From a checkpoint of a small transformer trained on Wikipedia: 2851 steps.
Each number is 128 + 32 x the weight over its row's rms, rounded and kept within 0 to 255. Layers, rows and columns count from 0. Numbers have three digits each. The size before them is the row's rms in percent of the matrix's.

# layer 3 MLP up, 384x96, rms 0.149, rows 237-270, columns 0-95
093:227108097078128134119103105140076146140095131123170105138082167151157101095168111158137043085146138096148106152114111091057132108048156075149128129171153138136142157207159108113092139133151090132127124134128146128068116159118175116111163108113118144172131132137123127155116159197152137075
075:147035118159154099068159135104100067122116135109140134125151115132093126146096155120158164171068139129122135138091168139096137138065088134094101112143175107141140146131117088123139124124173126174195108045081101155182121055091111075081129133169093146171147159093117126121132100088123088145
099:149142115089061135198137099093166202095122153093101135140103132162161069101143142058111125026096132150166151137095149147095094077128129108120113144148122134114161111158157115080080207094141091092108170145136108107159126158129087102161157140084115149148138071132142121113181113108125120114
089:085096132140111083179106081142087134086126139089159125129143125058115159128149213116084108058167127116093099126146174127154131107159117091106107145108101144146140168213039134115150093054169115135133156121182126134124151157135077149109170146161158111146171164177104127112126155146151121126
136:110134120095187116058117158110080170137149183088151137116131067138152082092175116165128101143141127142075095124135088129111120120080131098155121120148139130093143087131062133123129127153085150102129211075171140160174083129112173128088048197115149136125062123103108128153114156153115092146
100:118070098123125145155102090135161101128081176133083084053126085097137121083151173075110150118179144155155177123103140188099096121164105144168151141125098157155112149145136152072076081123103116097134184133134157156152122095087143087147164079126161183148154096158083168133179140094169156153
124:138069177114141104130141122092092141101142147116122035143072172105135150117110131097132126096108175102148147115104093159095136139112121128119114115157130131162141132177111115141140193129152077106117099117130181155054156189162089143155148148068117115209040129134077121164195125105134157117
088:096142131117153083177116173165159122134129165148104072103074110131142127122189094132123188172104122136104052137111141107150157127123141131141111112127100138097140189094132078133115138113112148116106113048156158113162148197156138058137132130093126028093153084081152134082133137103190117104
085:114143086135143116157102050165146113080070157136131129091151178196121110053161136165171107071102097132149165111194110132083215132158137108135117151124176135109150148194064153116105112119141090153135196148125131146120111152129131081092137092175123130124161098170122163105117118099122138134
109:039088118113120142036110123097122118167130120098063132136037111167189133112136170135096167178111155115120156133164138098114111101078122147147133091070118122111112138179124103075130111115127136087093132081129089090120119119108093114238118133117131131130127094072138124105138140116165114120
062:166076112153144066154158152144115087111120121097145128130063121120083113095122080155154119170193146105122187073120143072142211160148140084120160101155139132154102191186110108118124105121087071149112142122155118086097134116103145137149179139154063101191112090116138109135109086176139115165
088:160120076121127159115124099093152115118189125150153152057106134105153092108179111129101106096087064136143119171152117128149095158105154165127090081137104151069117119125106149142151115095110172130126219105170149143165090048129146176072088168110152096167112109147053134141098156163097118112
071:186071096160127062146162123127074080107105155123113139105062122164138158098145154080130143115104089138154154077170175149176168105165094043116140138097119091133144099168173116097112143103098173158108118142155178159132138061136113127122078145113099138142165108137051111133123080174117123123
082:154076131113141141171141128128093106108114123111095145117131104199149094112154062114079089035156151149108104146177083138160113147067179106139141106140114138117130132142153154128125143154220174106124125145065170116190129091095115145091099142122197099181110143113100127160164162110098100093
090:092130125139110085116112101138085156127156150103129102184125098087145173172156159153109116096135126062125047132133091132097096092133181118117105159156171139127184142101074118111183107053163138169154132095198141119124185122146107084102138191161092107129097145096105122121140080084066136146
089:110104120080113126163157117092114167093132158094182153121107118114134142058162114134128158127144106132129142114185155202115107171142138097173120179159108145110202178179149160102120096151120094096163105086140154073144100081123088121103115121078133161177167076120120137158128106065043141154
096:130128158045158098066136097152107175116160162146148146142190151150136165081134093107102113122145100187125187067150132125076118205156096125154110114161139086103154155131130133117118147168115138099111199184160130125119146129124152152170177193118107140084119096105119107144134094202081135126
094:083115115146157095112149072154117118133116101088139111153103152069168135093134153086173210174089146104107139120117142144185093157104111142148114153123164057087095171106100120078152117093146130147153144114171107184131133138127170131155137117164158175123116073127113201054179103105065134120
088:141130148135161087116094095068147130149107217127153080141136135138111137060086133148107103113119068147113151128167140172151073183177135097110113145177126090146105139142066116123157136080115158120144212116133126122181095171149139132133179131183091163097168055095125144094106147125147169110
068:082065123133067119093150093141132056160143114127132122112151133121059131152092115163082151160082186175146156158107113120151151123107134127129116106125176080141112096144165069100112115133171091158145101103113093188119159082062122093189161136123156055162133147140137145124113203098156103149
119:119142147127129096035153129136084127109186160137173109141118143152137155142222147121169083116121176113138064150161114108132113127111115135123088117053092114169181183122171132132084101079099145135136072088099165076159131131156124104097148134154100106138052084090127092121144099120100104111
116:073120148147114085166148124116137130064117161130152122132121146162150130130119092095154105136117086119140089149117088160207133079198182087085137147141186132168135136102130087176131122133165108141100134097119132132091150062175183157183119173056084137122121081171168129178129141171153097099
097:154120162117151043142100166146147138081109091147164165141108132153103096116126201143146126107133157084088152157176178121075150155106115151078094159112184164095139095111057121168120075081101131125169115130129110110198100123116171076121115146136157096203148105111122112167131135108131160183
089:124172122115114174120103061185145116095106109110149134111140106122111076122151161125107104126112158195127146167172066099129142156192113172120101156132194101068103075103076154123116163159139138111140145160148142174145165108085178113120104103172121198102107091143156161045135103149103162105
099:118166179108148081166136069134164153077143158136105123167110130175142112131123124126061112057141104105159109092167132148153137203160126052097190152088147140164198182194127146152122102140105140086131136162149139091136153134155113101103140157097081114148161115159110164116113127099070158095
100:147094126143117159103137131122084151123167101150137209149166157155128084075151138117084146093144174089090119126077151136161185095109117097072166097107203113147106147126092152139070165109113148135090088127078132148104105112131175052109066109157123157178155065109121113127186160147133119127
097:123120123120174141043116085127139090083140140128074153174198217152126136084100055141075128158136133124147174100187189111127132209063133115108129130105121120100075163138137171138101157139142104142185159109114114109082122110118136143132123113172101122094125092117114137140132121120115059131
116:097166114077116132109113157095117129104175114205116110158171168150146089168113192148128115099137097122074059152112098132156153171099128128110099155131118145151112110126146046128076091144158188173147109094132120118154119099121095142083132116159134104102142026149163148105102092176177099158
081:111090095158106108150070069109130164173154135117144146098104165165195066110135127144067185093121153126146148163144182098113152122108082106103157097130123166153117153131139140144172096162153134126203156111165125070109089164159127095152136162181159047112161193114099125142120104140141095096
111:093085107133129118111127119085114121096106117159134149134072185146106128044163142150131141234162169149144101123188137162192127120155086138113147116096159099216142103082099149156048115095102095151118092168141132127063113149120093116153116097128157177152138122113097153105131164115117115121
083:131161105112113122074124138100129050134200195157157110084138097128192141132159201146090108088117196101072129157132118142135151134115096113099114162132123161161110146091114153113128128152104172090111075116116177067115148093146098106136134058084101122134165137080175152124175089099106155103
087:153104054080116137124112108158136135078019100091160141096123102148111087157115113174121154123104095131098119155090155115113121116142153070113114125145128109114133156156100088143189127177146152141190174043173082170114117102154142113129128154133140162157069179190153127152124125157173107126
097:189137097122107161174171089090106161129132172195101146131103176124146123155141162099090107139128124104099176140122096144177132173115152158130138125180081124105103153119096123189153131138098102129235220129149090117093118158094192113103098159134122157129150141118106159115163113150070163107
060:125155083113127143060070078108056064158130121090089161081066135154137151088144099130085110184165070147106158167128166135121155162177100108126100064142095132166113170113141144108095121140158172092120142154133142112195127114093101067138119120092156101143138127136106127139079101160176095130
# layer 3 MLP down (transposed), 384x96, rms 0.127, rows 237-270, columns 0-95
091:091135098147141182153108138137148196154140129148127116138099120116141142138065186198176185158108142117197160182160137121171099124195122163176165127104134110119113166070135160129121121095154167153128157134106107136159110043107084160142099120180144129098089093079139095106133143072097159124
079:126147183142158124106076128116144095113218107137124085129149136144154125134169174124157148081128089153131136106149128224108072093086097149153170113101160109095115196125146125122114127168065098155111142145202124171165122144085154181139172103108098140152132083110129133151155104155087186092
103:090164182108124106143148220138118065153106125142188145118106154155085141143102130137173154158103184164117109149183094075084143133176089162145165153132078108183124138130101112127119153170140148109108086118123127113144155164148063148137112139122099138158181157076111107193156210122140142109
097:147107119061163112130093129080113058110097197091145110171097167113132072101088056135120152154142123117099155099140094057137167127139091131088136117100142140146116146098168135132092144153031170150159130173132118142085110069202170151139121152175136117151131144152140131096143096139152089111
115:143204124127134141162108190145110148146159135147161111106099120142120094155121144064093164114167077151170104098140065095150126135121097114174043133143115124130174089098142046138183075139113139128133109094142139060132109152124142101104147140089170152118206069198132135142112108143110111133
098:089138143126119112116150111114123127113135181126101098127138163176119106146128156133091108164100104100096156093115071088104072081171055126180189189174130138132125069106152139045114048159128124056059147115137157142149116134108095138150155129112171151120140172152128112087136173143156133172
115:067167060133185144102145099165179094128150159150135099116085075096061174162115170139076121140122130120114134112101089121153106161092116178136079158110149096150125119113132128158154164139137054074151122167085093126090163158196113115120157109099110138161079159149109143139051152095119153115
090:172153160120162082138122136162120121111127095066135120107133168135128114089046159124101130118103119142085159109106157119160119112064127067114107090065102086148070109105097151108132079155111146072069075117169095099099111129105127172160107083131129103092048126100165089109126117112102057133
102:096034101125119122123135094126149148065138187144108169095122154179115127012143164105150102089115171119131143116134154094099182149130116131165093158097169124178107188172178167168101126149159124175127130116156117062108127162160140121094083101139117099171110119107133112110112121109162161113
093:144137118156096162127102139105132147048082105130106166147189094088124137132086162138143169051141130121142085061067160145166199135143142121167117167083113136157106139128086084129100187171110104106084128155051114109134134142140104114076153152125097134133121109143141096118092088124137119214
086:127156208184143139154163138108157172145212117142129157167106112134143142134170151081133141159124122155132180183175135187171130138096142114199126132168135107114172077107115131130167211097135165137147115050146144125162171170145175153138132123125131166107155128117104131138184135080137142081
094:110104127135172214154132174116206149070100085155112136140147118150082080151124116152144124121114142118134101075124156159094122153112129158139163142123187095094137160091159130131112186137117210057171128154133093070133112107152155105110192152067098152176141095124116114164123150123104176158
088:111157127161130114149141128119190138120181141194124131109159177183142104204149113123075138082112155102084103149141166112184108078116079112148126172116110144126107162146126125147121194148128137133134140126126122173088031138186161133202149121131127180175169163107147140170110187127160115129
092:120147179129112101153140198124113139128104151108148111123133091109119166086121141149147145134107151093141098037147173128108204166116110137172125154072100070132168107094152096223156146130124163183116109135136205116146120151089112136128149146136099086155148182141137188098168142189158111122
090:112068119144092161175156087085213101150114116101116140102107196094143133058143114138125127211105133169154176120106092183129145109118118125117143119071091110122137171119141134130086130144139093122183180128119143100146118091092067131087129159109155150084165099157084175152113136158155193142
098:143180112106135131145127106152129135083169035129114124160144130146108073148094108156149147132074160122133098169158203072130134204153130023123154120153107134125151117117104151154119107134129154108106136124177094107136113086130110113111185123146114207121196143181139151180130144172123133165
098:064098092101089122105086133143128156149202131090188142121135096151166145072140143139192135146146123123156191097118098148071155117167183070104103164182149154127149142125130146184147120147064125079119118055130148147185106089193116132126108098146166165140100139124077152103140118118122156138
093:132109182118128107137144089170158137129150086070081157118102131133187166108124147127089129189169081195155111219148106108092130163140154099110085085136140089103101118203123135072177157138091167105130161115098100126106160120115084132170110133102173133145133094172131113132113069185117142100
087:122150084143134165089123131102108075183099114146161133135078096128167145161143102078118147118100156107121105167086106081118141085101140101136099142093151187133066125089147132103089128164094127107088106109076108095141115071089106119118024143035103126165121146133143153102152076175097109107
074:180166152131115072092109081101112117095110121138076127155131090144122101074094098142135156110049142136153068173111100198142114149134073112170133149170173119144168163127117116114100103120094126128134100095153122116142142190138151144097159099091168132233219119140146130119149113146111167125
091:135127093146078117182134103093178139077092107106068144113151129112098095041024079130120153133142086109068183118085111125101132134163159118119139116151117089105124052143089128110217133167083081136106166151145106097080134107119142145123129109091160143120156148128127129143132157145146096144
123:116134095123099141081110175179051175114109100150068072147140155122105161137121102137136070120169117165153125134122107138085137114154167079171199139179049150156136106192120158113143156100129135119098161113171084111141099145133121087107129152122130197137072151196099122171131111129133124174
101:145102080099181138086093083137157228182149100135119127185150155149138122100071142123158130156111140093125113087126101144051084124152147134148103146102132147132119166190131085143094149144092094160138098106162134164134154101144113095135094197163141082182142123081130058130167136103083153126
108:102087097165173107125146127131156109033145073131115153095190149127117106103145103147162119077090100141147071116116138219172176140158099191106109157137161172071154125159128104185153082139126129144166151100162105160097135105058156119167148131108113135109117153176133156153169129113101104125
101:118131110083151121135169131081147112184122186136183148139122132182101144115143125168110074123087154101100084107079136123091149146162089175138104127118123182142195133075072126132112144142111135100110136209136134093148124128199110155133111166098088109047146131148195180120101113124185141164
100:099083184107127119143120119127143170152097100155123153144132122092064065155167199136172165093179124067056122135171100135125164080125119153062146130110130124104156069204089138094087158109131097126095100167149137142135133099107162126154126125128186134164147088101141139160160174107172163102
096:168077115098110067116125105161164181147208165083116138102138079166094158095173119065109095130143175145154150167113153125116121171121162121132153111152140118172114073167133124158079171115151157092173149140128092129118129116069132126091106134095181139184107092087122149169099103127134049166
121:099035119122166090118110143078126139115131114096165131096127130065111082107175107133165129137106124046103205097102188090140104164144110129139091100115169096066139129069134120085116144111126175123171079109136120093148155102131125109125108093175085159090132096192151114093117134101102143083
099:183097065100091120104117094114099140096147172104125103183103153171088092189138137164123176139093115087126143158184084163145128089175129127099156134098125142066162092079118123204128158121229127109108146117120130127165161133124172145124092146156115116091100106122164136052146093136145115133
099:125094128099127141142130129157193105101098161115148189168172110150142106123158132104142183085152135102149100116147149133123024104176105123101144094119146133131080138140116146082080153105072108109112082118111115185148113113152126146103172152142080221163061135139119110194157151174143089151
090:118143190114172111105143119091168110115079153109139140143110091188147054107121188122063037139126117155054148104170155092081125081118079087113132112155159100078115084137107124137149114146135104128106160087116128086130091154127158150117131090123090153219160099101110148129108152155126150114
085:146148138108107140121135136164139098053134105097147138080144127109071160043088114172136119102091080166088080107102109132099194146140143108163134156124111134122122113151098091117055111111086175157059080154178125195167117112173175110151078116099133117116131116156160170167131164113130161158
100:133165078131124109124118111068093128079157118162104074152108068111125148143147094113146181117104147072092177135143075131139124104117091147131086133133119112174124107103114172134169217118141068111134097124110109127139149148175206145140151199102152133178122108056129178177118073139113123100
074:044141127103117116140113117110132206121255133126117156101074156171151113156162136126175119095115133088128105093173175152067158158094110172187135124116080122162114147145115130081127124151173109110099084145141139133117133154118152112109160127136183156112117169104103186162177121111096107127